{"n_head": 3, "activation": "tanh_gelu", "bias": "all", "lr_head": 0.00717, "train_tokens": 120100000}
Each number is 500 + 50 x the weight over its row's rms, rounded and kept within 0 to 999. Layers, rows and columns count from 0. Numbers have three digits each. The size before them is the row's rms in percent of the matrix's.

# layer 13 attention key, 96x64, rms 0.195, rows 21-31, columns 0-63
096:527508518501565574532542498594518595576532419564498435497500473567457481588467576525595534565559420415495478512471451471527405444539521534532446520465474508503563433532451564564491481519560532
112:479505520472488495487467483419477493526530561518537490586489405458492506444509565455532557454495521517579531459544438403498459480549594462574555412439466473579495529415345517527549444480509471
103:459532478336581505507510516388497516434403484606546513479494492554483482481517528467539494630563442494483562501496509481514460465503453434508532461548492432479465549586497481511407452453471481
108:465503490563507504499525508471555517514463548489349456519454509550578496539474518423393539555447501510460574596565497525452439433445502480520529445544433502639542471530433568450535503477500529
101:442505425558597537602454438487457568498470529533423498587522481520470552482448498528634547395510529568444538542475528509535493408461517578534439544555519445540497559477516470504538525504435482
105:506519421443565464582498479419520538481431406473490463555486471469513523515438517469503454505447598488388492413429447509510541620484489567512547459446521495553492480435495546503439473594536581
084:559577596467478462474522519502489483538505523587438494431468574514403492448511499542552578514522496483446522478499506505525588477576533522454478480598548447519393528495417426493516397437598476
102:503478448411472440468588485516425483566558531504590472477468459502495467526570513506442492484527508444466534480555430568523510455436468466537463636515513511532536428385567549512433478555461602
097:568456630544468462521532542513473551439429508490518495547448507388482549482583458466472501534487509633500470516408528493531536578439389516538569553480441547507455456421502473524488453508539495
104:537558565447480535560473515485427528468510422375487480510509590496502475410555434528473552550481539434585533431583521463489454536613469546593456470524462475483542418493557477493503493571513545
104:484488471572426510477574462587536483485416502588486504513490531468563585455420498586452497538490460427546435579562521510536479576506514427593549482397585445526459456505535497486532549471451535
# layer 13 attention query, 96x64, rms 0.191, rows 22-31, columns 0-63
106:478530513484459514533460501453522505582506536567549492552508429494441424509513538505614497473421580475553481482482445343491468506526605529571505500451431397593504465475419509513454471478527504
099:523473476353534432498516436491499467418482449683560491430497505516416456486487463540493499542568475498487489569540509532517574506493436483508564409469536415523540530507492530550462555490512550
108:382481485529589479506528517495545503500456544462369480449527471533523450608477557479454547539463516500485501540546460513438449508423471493521503498536479450552583500542347538530520608468511431
094:522476364511563533571492467502492485451447459508478425538504459540466489507506531546576560396520538473392542524429434482550470472413481491521437488541541481515368463503501448555524536459502393
105:535429458523416454587480468465525521443465477511480478523406533488494577579474446435498506566478600578482546461436519540467503611466457447567510524524479534526499549377505540527508442557582551
096:528594518494559486535444485546488508533539471569488516525504605454492495484509471585614532555532484484448463435616575491595522549628468493508480581508482461552463515499468469537522421410531532
104:532509493547458450430554556456502432468539576416566491487410406529508465521545550550367479463496506500559452470461478484496495444534429464457486531608588452568543442418526551542513456507492531
096:534475640514517481507552604451512585399462585510529418631474548408541530463564552521494517572430552548482507496424525498510548546449479518462542484532507528446547500467464500532513521528556500
105:532506456466527433471578530402430457483543438400473522499486618472422541498541543504524566432458582489521475478599495447548508570566557451552511447419495535476551440510467459434541484562493514
103:492496480585402513505526456537519509532439488488459540456442529471526493373424528453445575568491469383442486613434509547468517522469562494500520532451611438506522446545501515494438548460561548
# layer 13 attention value, 96x64, rms 0.155, rows 0-10, columns 0-63
103:494560439497560545431439542525482556531500441476511443454486521504559481434512559428556508485581434489540429529462420567569545524578495411500545612561547406474595507489491508539567499489556505
109:494455467533436419437530478556525389511503511507499470452461490442541505542483538522553540496474500393387548462461557486429436517548482598437478450579567489564516531545622439449543501497480535
101:400441532487488530569494481423607614534396549536522538531481540565494463472504475484497473517529556435529544424466515461393516540513504525600440588420522481470430431492507509476544527531548486
097:483495438580598550472444474467468499575431527547553502594434447520585472508547557478418427523607483502526511433504476458582500544544496421592490511573521404509502540455460469513535490452467477
109:466499452468426601485582452444407573539536474484536492485543379548483514529506447504471582572495519583412550478584501488513439436502524505461539539512477529517404477550447455531574467480574457
097:453545442583497579592555409506527560481409587494538572489577464534426519540498546444461504514537513495533470564565451502453421488504475481497600533486586471409485534471459419561489512557513492
099:476457461502509515568536413468515549430475569466560508481539531506475522412574558463416599576527502485551609502509496518514517493469538487435420391588408463553469455522581495477518501488456564
096:503484489538525412604518444444442495485462400510485535511479439462578429540517437543509459489457460458441445611509496498499433523592433524443553451518495554514557460575495545582414575468524523
121:409465528550511563548547514443553497572528553368587401471503476523529495571493431534464513553478437452526562570540555543416534571468510544464461435531490571476460566492475542441455503494565512
083:562507569488525542432525525573460362522523520439509563523508487556432507561457542495503470357582447499417491561589562505517487481510557519537482530437458573540481507483510475581523461539417515
109:435479575514611592496542573569521515513486417436554462538474424513508549513500516469485446523636548591558412549487486521482557471479413473535463453473593482464546485488447526483421510493515504
# layer 13 attention output (transposed), 96x64, rms 0.123, rows 0-10, columns 0-63
099:491510495466571426525521495532535464440464430530578535513535398478527534600514447553477546491506604453485567505493487442495529575551570593525507520495530504607457547604422517518414471496518571
110:429519506523476507466433505410517499465443506549491504543555531487490434425465482462454479479463465635552459459481402471488564477440521534496428448460436461467461457450402488511390448516521377
096:574490502459550542457565517553505527469593456434585497593535564500522524464552570482534568403432517645500464541525552553526434485526447505526555450542466485530475575500537499498423514452510574
104:412456514388506440445510536542540492406534427460391479473510504389417529534428422533524568491476504536475459580485466510434490470540496520501492466455450504508397539527490487478473446445577423
107:527482538413556467501511519602491424473441575549444455475460454479557438552521539533452412473452496427594528450404503526595527535484435493455463545483504551470450450509619507477473464423501530
094:505448561416478433437458563431403451465559449419470435508442594504492523556525461487483495531544469562443517415587574465474581451489486520449487561463441548532542466527544556493427470442513464
096:562547545503478422501511442476450485511539513532483515424464611476497448543503463477540446525525453531515432500516630534495436466482532581405556465478570565417476538436438430538467531494612448
090:500641387463447467459533454569590494558539555535518480500552521531438511507506494477536487471578527487604581448499523547534577441472527475590493561508508495555482560537500515475534436595446454
107:559574522457438452457522485545522578411587528600490607503453658489582480510558520512521508433504512560476519469466453573536533484428552495519478472488509508516528496544497543526603545565473485
089:473563578603526542488538529512465586509513506515527454511533509451524586487496473505488595615442512541537586466435503529452603482474465538506567568563560445517612506514588533466467529482563474
105:434423522478456462439477443539478611509473426516518486518502569357535523515548488511451550509525531453487539594632488447554489522492583489456507470501446475492447589483506515419595474491474533